config.yaml
n_layer: 13
d_model: 512
n_kv_head: 16
head_dim: 32
activation: "gelu"
lr: 0.00228
grad_clip: 2.0
Each number is 128 + 32 x the weight over its row's rms, rounded and kept within 0 to 255. Layers, rows and columns count from 0. Numbers have three digits each. The size before them is the row's rms in percent of the matrix's.

# up: layer 8 MLP up, 2048x512, rms 0.0847, rows 975-1027, columns 0-127
# down: layer 8 MLP down (transposed), 2048x512, rms 0.0881, rows 975-1026, columns 0-127
up975 109:112159142217096082120191161142120115106168138117074135179109119088150119080074139145140205111106140137164128122095178222144157124129139165160099151131152120154127124143167116132145131198130136134158105085133154111085147095146096132129140135152097098143084147125145109155087172117121054124115115153103140111162093163067093151228131117163114112143041151166171162131170122105094186089112
down975 107:147159166149165127100132066118102156085074094165117156087112088152124146124162160103092090178114166189154121112097178102110129128142123141081091163130122124126100103191044133116199131109152101049131146175087117188126119138095135094187134172103155125136168115130144151192110158116129095104141111135137117086111128153081119144072111093097141143109101128056115117057098162135084110115133
up976 096:124089140047088125073107084088172122182125134086163196115170130108124119140138130198110137109132114090163070120088147133077103192135128091166111098111122069094146151164120111123154110152145127116114093087117088091140136150102149122113153111163096118149109112132107144140127171110090078123121091104149148167153155110137112114150088125127097124116100115132156168137147135143105077098188
down976 092:161121107118134121146096116069139110123146128081164107180092190118100095095132130157153142093127154113194140094098063171099102150046072146118152134077098145081114101037142143041130125110172150180162146163123076171050057112123143146108087139113128132109174170116170123101167127145090131205158097074131106157107115117107084137104135180105153105057168099079109107136176152096128122128132
up977 103:115088150164142155193106158146170131141150147149120135089097104137151118138131115171131144108110121140186103121111149154116090090112068119144145117156088121064136099098046117120090130162140105126109132081065155124185123161085147108140093156085108147135134167206147115123140120135125093117075117151134077126136147180143101109130134174198156119132155138077170120143141128101117162089103
down977 099:143073155158124105105129152157141147153105178136151112104127108107125155127131173126122132112146125102086160128106103093091128118133127202103108042129167119097082138056140112104107154060117134130150179155067176113125135145078142114221063129142121114149131145081184155147128048113142102109071120107182048161140117122211119130051139192192103130210117086119094079139069111106113141089130
up978 098:124069170086155119078095114129119127143133127134147106103162196056145109131144141164163075107189109131078106130145112170089134118123130107119126139073061138212146094140106167141122112140109137126101142137152133085159189088083108134118110128129155168087156129158095125111092081091158074195117168112154084119151082109140135179114107132192145171122165152150115184172096108073074086136120
down978 102:141169096105072130153154131139122140145063121137172180194120194140152109094165093127134071185143096144110126087141116062146116129113108113123151083210139075183123101112135113160157134112163178132114093085105098173116058135146144097117082163165081116061123135198198155147140114098139112132118052133131095064162085128091078139119154133081085187126107131131090190076142128148152057120119
up979 097:143073140113123115084163185124113096133083099159117154155106095170092126165101171119155155096093109126155129142137075145127149105136144147077151144159133126121110071200128157193125127134140198094119171092079139120114077108101128103165139160132117147094121100139117117137146077092136091113151187119111131184113136134164076131126174165187087132094116158115149097146109125088092126137071
down979 109:050093155151122134158173164148133215133161102138147123149132087078108155130067129134125086161133102173144132057148084142065127126141081135085113127149115096159160095088160110098129149153166084153152120106085136136197128066116201059159128072147052099162142155150165183083087164143145130058141130138135200167113125117141126147127069180181107103096148156181170166175117056126134136126093
up980 102:167154098146117094163152062091081089143129103136108161092107138107177181138161097132120146173142130165158149164109101147183110144112111078106084140203144145106174138124142142152088113134160183123145162144141154140199131078193135104099114108113191152140108195139057153120137150096094156111148103099133106106096105114146100114131128125188132148112116094135067175063127173152107149130141
down980 097:145156111181111071162104138111082069136106155097164162110123056137136140130102131144055134192124174072112099150119063157184143142147141110095095062109187110063152123113128134134133108176117143143139174155150143131162183093180126129111112114111175104112157125173068214072059160114089120098139123100150177110139081114122051140111063163140133166146133137110182169105133142157096116118111
up981 097:135100112144162113129094115154108114133162084155106098131150102185158138127152082109147101191142133042115105121085050127139123145134154101146079096129140100057145155099110096079051125113146172150098143095127071124136145099106113174170151135146147138098083135102075078155142122198158127095102172079102126080209127196128105159113145112064126123113135133149105057131105097138112100132144
down981 095:149118140102061140135097180145152113163150144121147099101126115106145130100106150135116124132063111084097186128184090157136074133162099112138157069124137146128110149079155118161097110175133152120126133076139055151125119138094127114124096088105056123099090173115086115167136136129183169107158116161098136074163119159117112135106119077126134123157105131053125136155109150069111123130087
up982 098:153158144117107165132159172109136130179158163135122169174176149162188195124171104131090180028155142126156088122121112120110125154145054108122061192114096139162227144153128118231126084129165124082115139110093150123087139125075152140152139167178157152132126100145170116063132095147143137114133117157105122104106091188133114077126122168196127080137122144079135110132154124169159109080110
down982 097:135120103106104188151109114157154141160158107161133182127164105146116071126156061096091149130166142109101132187100196154125159074084132141119114158146151094067096156147181128085130176064180144091116072121149110130120120154098058115172051108151138133063139161132137134154118129130115118154079158131144154162130132152081131128148150139121087157119161135117069094133106173157082167083089
up983 101:092123052094144170072113118127122100133100118097083121128116132079138115097141095182134140168111181127103111116121052099118109145094158159100104117134082125157139081225143157207156156141108079095096122154088108112116150081122132158109182175158101174141108154156109116100087126124102148167145091101079161118127128164161174147101148138219171107113155153092134080183140166132170139132119
down983 102:185083109105154130167119140154091062142122067142132150136131159132163147152135092192102111111128120098151128102116151108129188126114137125141174131150147111133163100152115110142114121117139146087105115135177173135173069126109100132134088104168141129025109132149141121137083119178186073130151132105191220135112099075119141085080146116038097107131160152113104101141126079140189137141118
up984 098:130182144136087104153136160180146150146115128149132149138103098149106073173148085143158154137140156150122107181141105154104138083110161167089086127078168104131170116113112107136115108105132135131075104114138101099178097121141199151159126085137141170086130064150104165124135071139078096051164152144093143158129163136168093138113151086152121117175104121158144079212066153129122095121184
down984 103:098099164127100104133115141145146125167145107135150096127135096133116097147161163116157140122111145169174114102092017114122121138102101109153177154110141077184129125221081141099055144160132093079131093102139113168068158152111088123144118127092166129094144146183129153094134129084137192026147133119083157134069108117080148166118154213115122130143123194123090163181135158116133119125114
up985 099:094140134155102161081096153132116095165064069155139150089067135147099145142149118147107104124105091101039171121103117128149128146118153148178099146088176025106150177099121134177101156129127167130159126156110121097114238140134150050080078130196124170139084135174138111145152096101099131140158092160110106156164196126178127198148104117112116102119140120081119127174131103175153149146076
down985 099:179123117125062188136107132111163131116101152147120100136113141119126144124158134200113132166128066083108149167103152148105171139137144066150125082148163095125132083133154151129082086118105106108147123108106163124170139100117144107170129120116144103134114106157140138141161113109070107172129055168113095086105173118119104109103141106128104142138139093122078152157198099063134077059115
up986 072:104111130105164121125102114182110150178166128071094132108071079129133121133113119165132211109129127140035119112177098139173171086167113103107101129151174148173130139201091155074135154127070095150090145169171158124140135085151125124158122188109133048111116133119146084129114155144130159144126094155126140144117154054057141114144144201116156099146110141158096122141120163109167117116071
down986 067:151103068103123107112130127130130126147111127126141207099166189169163139118105159023120135072107162112161157126138205101149084138122148165168130131114090104146095142122160124151110137054107167164090139111107108170107139118129125127064114123096116157087117165119117139098192111117110129138134095091159096109172080112115094146104113136137095175141093164097166102110152121125072144111180
up987 096:119117058114140114121120126166075046116123074168125186168118117136120085208105103206110117092121101116092083157120125106072149132145103112121149149101145104143149144115190140106178173146128089071129122124084144076190105062104051085128164134122092132146156126117125137152099138113129129097176130108114126122180081154127136160149155102125097097091143122143137163186129112095170135137118
down987 097:119104133124122079100107169151112135106109107146141082099102111150116158125118087148084164113141039195137151130168173115106142142164140124114099093099159120191105100118063099112132114155140111145119158079135115123108084147115118119114136120149145113134081093150143120186158058140167119108122138123120119153099082136110184099182109148103127099112114119127144105097107103067159129107103
up988 109:143133116197117166155106125139142152102128166097131107116163142135112127098144063093102085094122141113144201132099135146125057203115182130134112108159156139088131129134131133105135140151126156125117084099163163123131142150126087155142152199160134103115092120097067101171149121119114098113170071132055100171098145148148111133112128143134110129131074157130123063105089119114108120124108
down988 107:190120084128166096136158097128063068096153108152081077182137096199126147179159131145145099152123119094135134112119186178078100175092139145137215137179133151091134136119127154099104117139188113173103100121131164106126144078152144152112085184101150119139135136075096172147150156142154103172127144128065101095116143189083116129099163144141165174112151187122107159076097090171121116144121
up989 108:133151105121112091052101127131168148158163152158107115202163133147061175156087151165191153161188148139055113108096150152124203155096118121087177120096114125135136157136107130117101144129130132144128165168135151128144110173135147034127137165115134091174109120134145110123125166088153067099135092141140123166154064131149118111062133149056133105171192115126096080129094154142169103146156
down989 115:095112136153100102157119118150149125140141172110087142145106123146122187066173096132150098126126212156088092125150154105127122137143170160160145092172107152108125165145128116120079109124123100130055120148096181054142159202083201153074133078124062129130171130131065158149168104067099161077123127097127135167157067130140100117109171111086131075147083111162118190114117109108138162181133
up990 103:149120117090122148112114112074134114159081138166079124105180112124124153162116151150141156116137135125117135137114125105071116145096144122153152152154095107181161139137089142112108120150095117083055068140130140144117167136138136150165190158094097157116134146121150063167130165181166098129089129135126134148157089112165150131080158114138134075069172188172126167191163122165127100136123
down990 111:131126132125166130084183127126194169136165187136190123175141155123152178143135131144078090110068180066133103136138108068054140166123103093073125121109129130123142106139123153101149102125136090081083101131067181119140160132114117079191149078107156173128141154074125034070134083121131125099177115115098157140090062190049125057121123120151139089110078115168067110113083135099144143095093
up991 100:120139145045133163128114155156178117106125097191244227083173123054155089092168129141116135116122201164157111118146140101196094111118116135168069140095106129140093123138121134099115155168171225164122149106052106158137154080106141097086178106090109126142126090169137080060131107166105146109165117166123102171077136155114130188158140088118132125077165095158118145110135155110161101143152
down991 107:177098122203124131124189115144159104118140121098137100131126136090135117105100118157209152141189098130135123142141121106147125126126091131123078062141108116075144094087159114115114146117089069093095152109169095103118154102097162155103087192079107152138146119181094134159100153127136185147139101148130123107096158075175098064131152226137082144130151110125115154096121125151133119116090
up992 104:117147161119140111140144110130061157115116144136100134038170164168162126145119113170206098139111151132168152146126017138159094152030084142094117121089153136151129106147164083137126179077166139162090109064139132122132115101151198114165218139139123159122119150089123097155075100119077100165179211124126123136106142172129098080108118201153194059101128168144098157099128147064118152122136
down992 098:103127083123106148076166085090148129133110102106160157132118142085147177195186080074160108077109164105110125066108134100160100123090148136205095150160119110146182101150095056155137131095108137127161138118118102163119115166106114137112157139110103143140117111090137132128138177075086132134192134148130134145168177206103110054098136152143168101097125078161118155192173110155125143127181
up993 102:131099101180058096130116127093113136115162107089120180119132121159151077176132111066104097156156101104107114199151079106160068132209134106171191137136063146110131144118181135088140159165058085164100080094082128151187172127147178186188097108148132142103110151166096104122081115096065119079139140138131090177142109112183062121135110161185112082180087130153142130196064067113158119163141
down993 097:082104123143108137118131103197193143098207171106095116161163109111142117046177145127116154174120028153133151101065115057112149112091100151183123093135119134145105167137099147076111186118080171097142103102118195063130126093073108167109121119111163147119111116127148135107169090103114097091105170146139108156132157091117098176151121130158106126175070119147083137147129110168178154113232
up994 098:157091163130143146104150164154120101043103103081127165103119104150102107051176148116123204213126124126154128111178179137159138120145170148153195152088129119103064137139152155099144119177125108091127148112179146086195138143117098092121146135199105146116083121053107122117134143150094142111090135180168104129143121069191108127160145091134094103081142139190088131107043103193106149119151
down994 107:068127116138137163105139101111106146151099113156118143107116090174136138146140158104092166178103153222108137140108107152117106098110136133129121149101107174139127112102205137106138098139186149158161120115114091040236083101141129173108146166167038103104104138094144081094191135068144069185116128104132161136109121176120118132091191130123119116139154096159146127110139094146139158151114
up995 095:118091140092116108154110163145054146059043104121104158102111054111139101151106147135089111153100115051115181108158073107151128157182113127101156124141128154152123102087142046062113106126144162137110143100088121095160222113124206068145073140185118144142096125089063095114197096138183153145100108070137104132124107195147059184079103127138148075139166110149139154112124091107083054162141
down995 096:123145118125115174067110166092105109097148099132146086122186103135170111075141157118099080118105186132104167091065157158138039137155119078136113100124181143190152108079116188139067148169163158095117108153081137156143124160105149124174176061109134140111069169156075133091123118104125139209169113156157155078118086097146146104138138104129128131125105119115105130167093108167173186136196
up996 072:127173123144112157123140161161110166120108131116145043098102138193132158105155156155115047191155120114113085139199142119182127101099102131110163065112082124108154116162104151086068087130164129123096125140121113137132126147164140118199157177183137124175123171122116139087120244105111115122116085132150084115076096100166179057088058114151112202148130129124112102141164122076114141079119
down996 084:140128149125146106145108163087147160151141113091140108124135133152134156151089165125113135082147249126141061136109120148083083093143169148132100151123141143111126113125177191134098137166107171127061141094174111127128120124101128073138033173138130132122164159123102070101155151138153113196148143098115101175151148119133090106116178131112177101134122146181092223147071089122210123084101
up997 097:145126146125147124077076051117087087195122090180090149092084075179164071126174115118206102123086157174066179111137097116155130143139055096137083128084189147091181153138119216108105156167111144217162068108098109099086180144058070096092117174157094150176058073078117149146095136128156056131150168123111150126107117129152173088134105104139189127144108160113129168197155125156200104148140
down997 093:113141093175135128101075118167052159201152100101098130085195135107161143110111115130078082091175098131047139120157146105160117135123150115173083138122161115136174128095104127140142118125104106157091152097145116145102156132140139068191111128109114112125096179118086110130161135105058149117155151120108098102180092148112135080133126171176137139119116106121117135132163149121132143115125
up998 105:092141098104071120098149141090146171192209087059136093163113152127146131159144129124156094092114081159142171140121118118171130110176104116053125111141128174168125118147071130082074137136135136170082139113120158162168101143149074125143114186068095161132191117184142091095142180137088157082111155131102073073116139089160065150130127144182141130132128094135152107110133171068078163160151
down998 109:168133122173137132102139138140089175057076143130147137174140108163138102176127094139188114117148086123150065204115156103067126063114156072057107135162111112091073114124080129183127140075136192074133192084125109161147178098195169107099131057139101118120126121153130178131102107131145130124162099160148119105124159175161113148117125139170118088150146136092148146186165137176087099113129
up999 094:094129090136141118129137113115097110099095128138115160104115109209097062145204158163201133114111117104131168052147109102111100087151110154127166155145119127161109085142177128155140143101204098102135147159165151113182125122129144132159172156117112069146188116179189109137127148098165149113150055143211107101120108119186155184201179076139093186133098129139120175132177155125128147101156
down999 092:152128136148110113111172160148098131124129179111116144093115104120145104107125102101119158141104125067118087079102116168150125149117098118081143104113075163105135188140100141096076133089098118128120152179104113133068135130199086113151140104109112109109051172131181168130144095137161120103152103076110115145149206120130103145082173139125134117074130161135092130107124177132099148132184
up1000 101:156096149126146101135161142146147158098076122144138167097102173096110150107122130143144106148120123121102130108088063093095095124111113149090184202119127141105119163148135158120157094089145124142187095093147122159159102112184132137104137142123127120128097139164133138136105110154192143155131143103172112162142108149188128103124164105142175112155130130102175120104112125095106177142150
down1000 102:097113157129135069118181116127143116086111117127088092161180116091142121062143121164126075154103097121144115157115123082134116150122101125103137142112181115126133125163082082126115125099181131126149089063110127128151116183098158140140155109129156122113153157201174120128107107193157124115170191101069141120135145171169150093128132157094115138128136088112086102100110130150175149073100
up1001 092:178105131111128082159110153141177155106100163171125140116130120049092175138093122200237115119135123125121151110140083105117170100109132085150159097080132131112090154195138146117158136115103109130122172117096120118129094123147099181151142172123117126145119138108141099103134122142098134103094112132158121070089132162144121151122185103134102110133148143120135132099142121150097122131206
down1001 098:175110095183080133145084153212175127116115140170147154108104078095143152111122136143198182160147139185096110117129168134117099174173158099074145158110104109096082108050099144158114101168093173118079157089111106153100135120167104148128143116085134133127144106161044131101101109118159122120179101165115150118125064114113129128127093136128197117102089098156116137099066116138170146152079
up1002 102:064164175072138156142170160130133125135093100080087131113203083132057139067170155124092079131092146135128127085145181192100119139178141114140160084153133124181139148106149118144175115149122106103155165107115181147176160133131147107144141098148132136124162167096133130134171111076138116163152138095124182155091042110189118176138128084208113141059127101152123123160154089120086105157155
down1002 106:110138155094099105070139099130132155131066095114114099146160123159185126095180185145182117119124119141134076070101134127074116109122125105084136153211104141089099121131157139163136107052111138130157132122140135093133097104129157144128168165056103125118117166138108095090141177093191107138079121020167109143097131136125139148109153136148132156148148133131076104104138132181177074127130
up1003 097:100025107115149096136134070119137144113155110174138149157099101129117113072123169045096179165139136154164089163098088153096100098145132131104098091116157113153145134134141131130152142120098174139126071102073126117167142086187121126072127175062131167165170149133092114131139163168117121110106164130104093126189158094156114144167077155086145103157155119140130142115162093063114118104119
down1003 098:144089109096119116160116130133087154115114178143080110118102080171131139104143204088156120103171136111140118110097149153130166119124108110150109092161014143060178121111160138109105120120104067078100106166109119123169127099172143108117144130113103095152139097094036167152157084131104125102113062060105114188161113141114182177116102099093069120138145132135161070175200114124100103139188
up1004 088:100122152131182124119045138128112174155102132125134086128232105095115154169178121139155118046120116064083015144115143153089110099144096099147102128125088118097136058192118221101162129093124083113145159137113126141106154126097118117142142127119113184134140140181080158148128145127109105126104131142132134108110172135086094154065072095160104172127160117105111122116164169159214153161139
down1004 108:141108085106132127121100118121158138122116150148163148132108128138123131110107128136145140128126100112127114108120118123126146127110158136132136153128115151123126144114133122139109130115131137149130159135120140136132144121139099148113129139110143098144120128133146156133122106118146136142129139102126147139125133142131116145127112153133152128132141118142156125120137108110188145119141
up1005 103:133174140126049158085137176114190100155116085112140132082138157111136193110163095145097118127093176109123153164138123084122152101103134083112105072074165083108099174141146166162141106146099080137074116120133130118132124136169169115118165121129193129118208093169131111116095135178103116130088125140100131122164051109095186175139111098059102140086169161121167128166182167124136129112093
down1005 100:139080140163201127163087141061148118188116103139122113134164090076148159157149070084126105094108191106152107156142143156124138118134121211101181129134146126139131124117135143138144131051091033189129109125060143085088095142152127155177120096155036105112051110155140123073139162165090139148112140127129126077129145117153177144138085159104160143124089156184207107087084075095115141141132
up1006 102:127147129155094083175063119118109081163139113160081159167130147141078124121147084150086101151117105119091165129185124183085100134087071159085137160126122185155150137087102152118162128115094120120122114166095104115124143073154136149131110173192115175115150079149112112166124122117085091154164095124150151119127161116126095138169153157142137128137126169087105063165071158121089164128113
down1006 104:119125121072110129157165110092162125151093147158174065136149069141157108166108103127141141115127141131175097097152074145160131152120195149057099058132136109146116097103159161189174149128129151143179072120121110110092067106169177181088128167123130150104101057193183116149084099143107111147117077108112109140097178101119138125153165115139127141174141166111120142170149165127122145101085
up1007 099:118136143148149105109135191132112119096125115164100135125132091121102078115122134130108142096141159087109199141178078096132053111106131138135182170099119126088091070110074167139172085163159089074119166154161072053166149119162127139115156149144192124108088165134126162073164139128134153103166147152064069125113113131069085116128174087147165092164117164118151177131147083152098129085099
down1007 100:097160106139107095109141121055163168151117123085150089088130140086088039099105121052084098114095139170149108155114148132147142187123135106079092052086125058094128090115040187118096127110163126113086141070125114146165170088120147141117122102091145161161177149145118124091075060136120134062127153147113086118105110114129121165118116097128098187146063090149118095127132104140144105096151
up1008 105:093131150138121118128146062160137116123157129104129115126170073118102070113113118132137155106118112127093127160146150160136187150150194189071154169123101105093109084163185131165150115097110113140085123126104142112132110097094113076123108129193092138141113104196116145120130136096164036111172120097160117163131133079081145117077108084121098140114086170072144115129141151109158076120121
down1008 109:129127104173140128098104140138128080102123139173163115048130055124074155090154216128121140125193177119146122096098142133155114138149122092129114165155114116127155147091141057101135128092183074149100118141113138129175111169169096133072179208119075182130147111105137137142170166112089099093049135156104146138183090092143109101096150097101111092164086123164113135170086141110150086089109
up1009 100:132153070155133099153132100024175109123168134115156090123146087135118132068171115159121125122122144140123128126161144088103150126081188127090152137113157085054116153114133091095162101133152073131083125156198119173073129117081123146204152146098087044095075144146105076125096119199145059114129123130121171103119051186153175132120070130077123177162123103129133142195154086046202129106151
down1009 102:111086108092083117143120119136152120137150109135167150129126106111159140061065057138196162104111119153129126156161179151154165093122145106149143087112142151127118149134160107178130180094131124180125105026130095152139089105136107204117092100096129149145088082068154126127189135105135153126104102117132101127120196132075123139186078097163165135141110169183050172075120141100162124113105
up1010 101:123128132095199171163109172133119109076120236128124103097158139119090122124126106174149111177135145108157141147119126121068154113154123136140150108160129136058126128117094112154106128132126109148103175119100118145152127067122086137186160176165147134158124128097131123137099122135066111171066124126136165147107079147190180186137117180117087087116116137124181186146098112099125184142113
down1010 099:161106135204133073080110155171101121152089095110164143152100130167061138108106135121051108147083149175131127164156129174162161079191156109194171120086087112103056133141119160084125100149152083158142106158069134094157101158155091121102141145104105175152097151157091162108116125119180208151155081113194158154104169079092111128080139097066107144090125136146137144147121096124148099141123
up1011 101:161099116169154137117163131068091136141111146116120186147151141116111115098147069122065121127116118143082135163156056205119090134080130141121000152081114097090146128142127190111118128128187046117150150092106119160086106113111107126165116159134113149155135138121118107124099118137118105112123098125188125135141113161180146125052094124157081135113122124167084131102129129159194197140091
down1011 108:071129160214124117204124113074064112094067085123119130108115124187155044050125146135085163108167111082120137154192105117153171142113109175090109141142161123091132102139078132113138089115164169198150144142120143080123150146100073139070193132151121167138107110141144116120122175095146140145095142102109143101110088114146095136117070110103103130131135060134172117137140186127141092071168
up1012 093:160161103156177151121167116131125068101108091105068100126162149085062104203146121169101146100177154191147125117132234069141102117140103130179118157117147096148155169107146157099152157154131147067150167198110127077126126098104145108163065120141118137123114177153055176142047131123115135101175130128139154136119156141162096131079131102155058144140150055092154103154146139184127124155161
down1012 107:092124189111110132108116097176157199175121147182160144141102052117159151061103093113130105166170135124127177165213079145114121082121158083108133072126121186090115105116114088135104126096144121081108143082103111132132116134132119140119124126123139104151107074147137080125184050156172103098102162151132120143108122131074199176152076120134197098097125134186140136073150099127132131138098
up1013 099:143102132107093148140105074150123137135127073144141152099141120136135111138111106175182150125144160167136119118122171092145162107131080096167226152110150089122101203137123115128150136126135107072065119154107123076157178110115159130099101125153151165133140134128084097110137120129151131111116103097149163131101115130098144126135081156090166133111163143102098053170126136097119107213147
down1013 097:145181132178171072133153111149127129104102144089077171102100090170127157076120151109139123102118145097124125102111163141141031119186076127073123177131166119174069152130242118114106168142124144119097146141108075126157125083118100139122100136093117166104113205071130151114110113140110123132191119115155162056080130151133138194135099097129164149113115097059117107101163140113129129099191
up1014 093:104126080109082113123121129070189102129109130084167185177180117129143143132188156121185112092127094147149107096119058092162098093099159138139147108100152128098132094160111129106162170098126135139149136066120114141097131160104153091133095124156128119100133157077145192139157123149173116116135137144149076172147202115123121162116132133150167157099140125170100162150135127090157135177080
down1014 099:142144141133100091117154126117123172090144102101127131097155178118185096174054133129113109106143092108133113083177120105097108135129102131159132092120129140188171120145120146084160153101153085203094161129148198089087117121080148102124171117255148174141167153088156081113151127145148166075075066157088146152099153151123040115089197182137132148089152115074119127165117119128128160124138
up1015 096:134140154122182171171126131125087176102115154124165182136143088189111160129145108142156164132125170068081119128152048064095107126140121101159182149093128145115135151058145125157104122147192109139115131130155091068133092182162123082120155130117117117188126105125093178103119151135108202098109124159078078133114098172161080143074108135161109145164120130126177160061060111123149140095153
down1015 092:119105127154138140169153107109171151151114161108126086105141126153113131143098202133117148118141149122101135099077117176156121126165103127093136146106172096088112196135165085138024120102142128084113092131107099122133062136145061159136138148100130121110160082104055135119179127079104126104141156067166126069067137169116098111120121190156079122070126146124128125143076213154200128127164
up1016 098:128157169104148104116140147146111085124139122089103101123101136153109121153104098184175109098080125143090123125174124115074118150133122061154157117140187155146117107136135122149119089098132133150172080154089100172112109068136117094096147133141116095119091103115116165123088053129108139168100195113145161115145131156117135127112158146148131131151075142173104171124116127094142137119185
down1016 096:125145109120108111076169141085082143176121172098133118141106178126106155185128056078059151160095135133173143135115134107133148099174088085100108130104136130180100119213139148083131162155178094080108120134121113161153114109044152058120130085108097144098187165154095123163109142067092179113125061157101133161165138092119141111155129175093143076126183178127165141129117123172132130122158
up1017 104:127058124108202176148174125092128085110126148112115093094128107099110183176067154164089067140099096152138090150167187196100175119129163109062129170073103072131120122163128106140167115133094111121163137161160112107108112130104158089126145128120142136157115104164092125093141146099088116132074113130112110105113140193107090145091080094162162129107101151084150130162134142104100144128130
down1017 096:137092124126184129146109133097133201147148146180114120145026128092130112130115169155117129109112118114161087180113136141162120140116173122135128141135115135136089094109093102105152116108130131160098137135070165130136103138117153132121096076145100101094101188110187146132086051107143182145107143153097090135178101086162132167135094156147151133118104179076133098197137084083129114144175
up1018 082:125168132126108204112144172108173146131140086132174087132129155145151082110133095167129119133167152174119167138120104111083159149136156060147064105138185107147150136107123069160179149150138074130255094054123163136127052122062137150172102138130116164131099112086171165119140144156123120149130127117105164116077196211117096110122186152093121099125088164170146153123103169119119132110090
down1018 086:086147102138135151115087124163070159175087161121134169115131156123113108097139081083134087103145096147119124164191105135092134100172123100147120104107121140111103088058135118114105100139145110093106134123122157125097160137113162094103126131118126135120141098135149104097115136114119103072055113122137158152077082053108101194107136119151109119143101142157120144156183096171169100133106
up1019 097:132111095104109154112158131154151174141143097197145091113084120028123110142103170156153156130115128147150131115152111107168142137158163148119126206101154095152155134122115134122114094170069128133138072132097153127138127156172081125088066139095153164123115140156199133048123124134130149145079099083130124133154109108135143142102110076158157169128107127149112132146151175137140104160138
down1019 097:143151104191147154091120114076162138116140130129109119102139153134143165074097135116129132073114133109167176086141146157140133152131122178126159146133119116170166073118168119104093153101159175125149198115133203126136136120142067176159111095176131120158185138153130121101161110067098167102142081122181099115147130129155146122096201131093133120099101123140149117130114109133128125103122
up1020 099:078114147127124113131136108103196177190106146157119100156134086116080111090124116085073116185165111150124156106072171159145125160113103136130110169080146144098144135122118172121147110159100121095070149138134185145163148108123187212138123126127101112143137145127123091125089146111182096080115143144147124141147189107137114152107134116076164157139111109154155187127125165114174090124167
down1020 107:123111119119138198128109126144111201136062099141151146092144098123163123116131150089107123139145160140136182145090172131114044134103087141064120181083140102146118180144107125149091107131101034120067108098136111102117125116117118126114125107095168134136133126081065084117092150154126130105106148100137113100148138084115160131091155100148126170165137141123184113091225162165117125119154
up1021 109:137146140089142145105122131115146127135195136134139133135164090092113166130168145140105152163128153135143140116206106116109121154122107049136118153073116059099112214135119090120112103156129149092138134168123141129136121119198188123120083123182170163069116111142129132146083153143141126155124155145114137137146151153071121086142107135113122166098178157090120074149148143142143112113106
down1021 117:167175125138124123074108153079086107169139189140115099111106088152142092171168112170057152143122128149107144116145080193185205147086133094113135154075122126111110183165100081086123126113141106139131115140132151103111109161164127111123118104137176147116105144149162154187144140122172089121094151157123137125094111171160122089126148111087140144147114194080155105090132146095114123164081
up1022 092:110149144152109119099168089122123097082123165126056114151105125108071112109171143155093176120165115102123154099116111087141126095092158173130147110106097158084156163070145092115157101137111133113148115074109067160139181143162078133027089084111092130148059122084156109103149123144172105123157087130122166158147139158166096102137160046138132088159140193150141189194170109118115101107102
down1022 098:131213135151126061135150122178128174128108133116132068131089087145121125145137185136127097122109095127176102085111154079111134120134106143121126153102119125115148129154127122153101141107095110174154116111118157166105118105115134109088083144114135061147154134150123165127167113095092136162209067115155089141113175125179126110119139195163139145128172153111198148098135124133123123144091
up1023 100:140150149137113167084108084117113164093124137136121176128152133169073162083091150142100116155118123126121159132104192077130123122139094142194155173132109178144157180131157156154161092148089129121113107081136142149139128077113102106094140118143160238109129157111142106114119150099172113126150121173094113170101136113137099127157130137176051107097155127044121095105131115102139145119097
down1023 103:169111154149255186114118169098193148086118104100145135149182132140088144139189059122079146149186110083132134104124134057145160136153083120164165206139097108156139108094122130128120149118157095140156130160080094144080140147115110129130146134117146163085095091156152146144096114082179138153139107110059169116116124128175165086150143084109132111099152097119120065103103078132115091133122
up1024 110:151147169173149140111137067153136156148129188101160147124086141209152126120055115127088199135121093185116115124086127159107172087091100099152117171125096150138172099128141127110122104148124050126142040176102129113130131179091094165119120126129159108156178122209102081096112118157132079124155115109118184138141149093119147134180146133169106116165115101110075089157124111032183056150126
down1024 107:163120089140124136183161134161090122146124096161104136203158157149163146108106099147152116090078162173113134118102093130127174136161164155157141147167133150153111119076138126114119153145154147127132134161078236068171044105193141079073135102144140088101193140118119162103148156136193170117186129087131113155121096071117170162107165062142114146138146106166135135130156122118144127192124
up1025 107:156086160104029124152122109101118157120085195129066157062100037102182107139137137112153126090168159110125143131118083145139120148109092081156124172094123107150133125112105158148127119179085135175124146186107085132103177092164089105135145112105195126169167142128113211107170166103145095098134032139121093095093129140151090143076158172101107147150075141110148122129238126182125143064155
down1025 107:134155147150168149147148116148097156148187114137129130099147159074124125113137149145151119165186143130162025121073179137163109094082143123139187116089151125116149160139131168110092132087160115091094156126082127097070176084128134162141154131066108124111124112089095141076182115194104129142104121168187112115104124074123137100124162130115088081168140131142134128156068165175110123145127
up1026 096:160115131086072149116131101147098070132123102131105149129134086155152063136151097144162155158107116129100092178172151125122188091124112060110054186118145119084131096103175107147144184116119167154150192162087104148163118173146107096136114043135140180121121085102147130078153090153197110164047122145150133154196143128135130192087181162165129117147144167122149182148142148068090171165093
down1026 104:128119158145102184124121110087131145142162122150136116119093125145117157109149119127159187079127155103162048138113093127198139169094089164142059141137126176193088149163103098136085087093136095090178120147099110149140183086129102180098133123135122222113100083127088167093103103085209132108191154109127105066157060140149125124113103100164160151094080161130114091103190103161103140102098
up1027 087:093125126152152161179168125200161118157160132101150104163080143174137057142141146155138140079127145127188130169142153111169141114109106129116180123180199167116091165131100062141103150191149164128115108108109073105164142217125163060086133126102075098142127118121111126089126168128136052142125085101109142151134173026137112141128152174183059126116116153111134100118085115100094050170164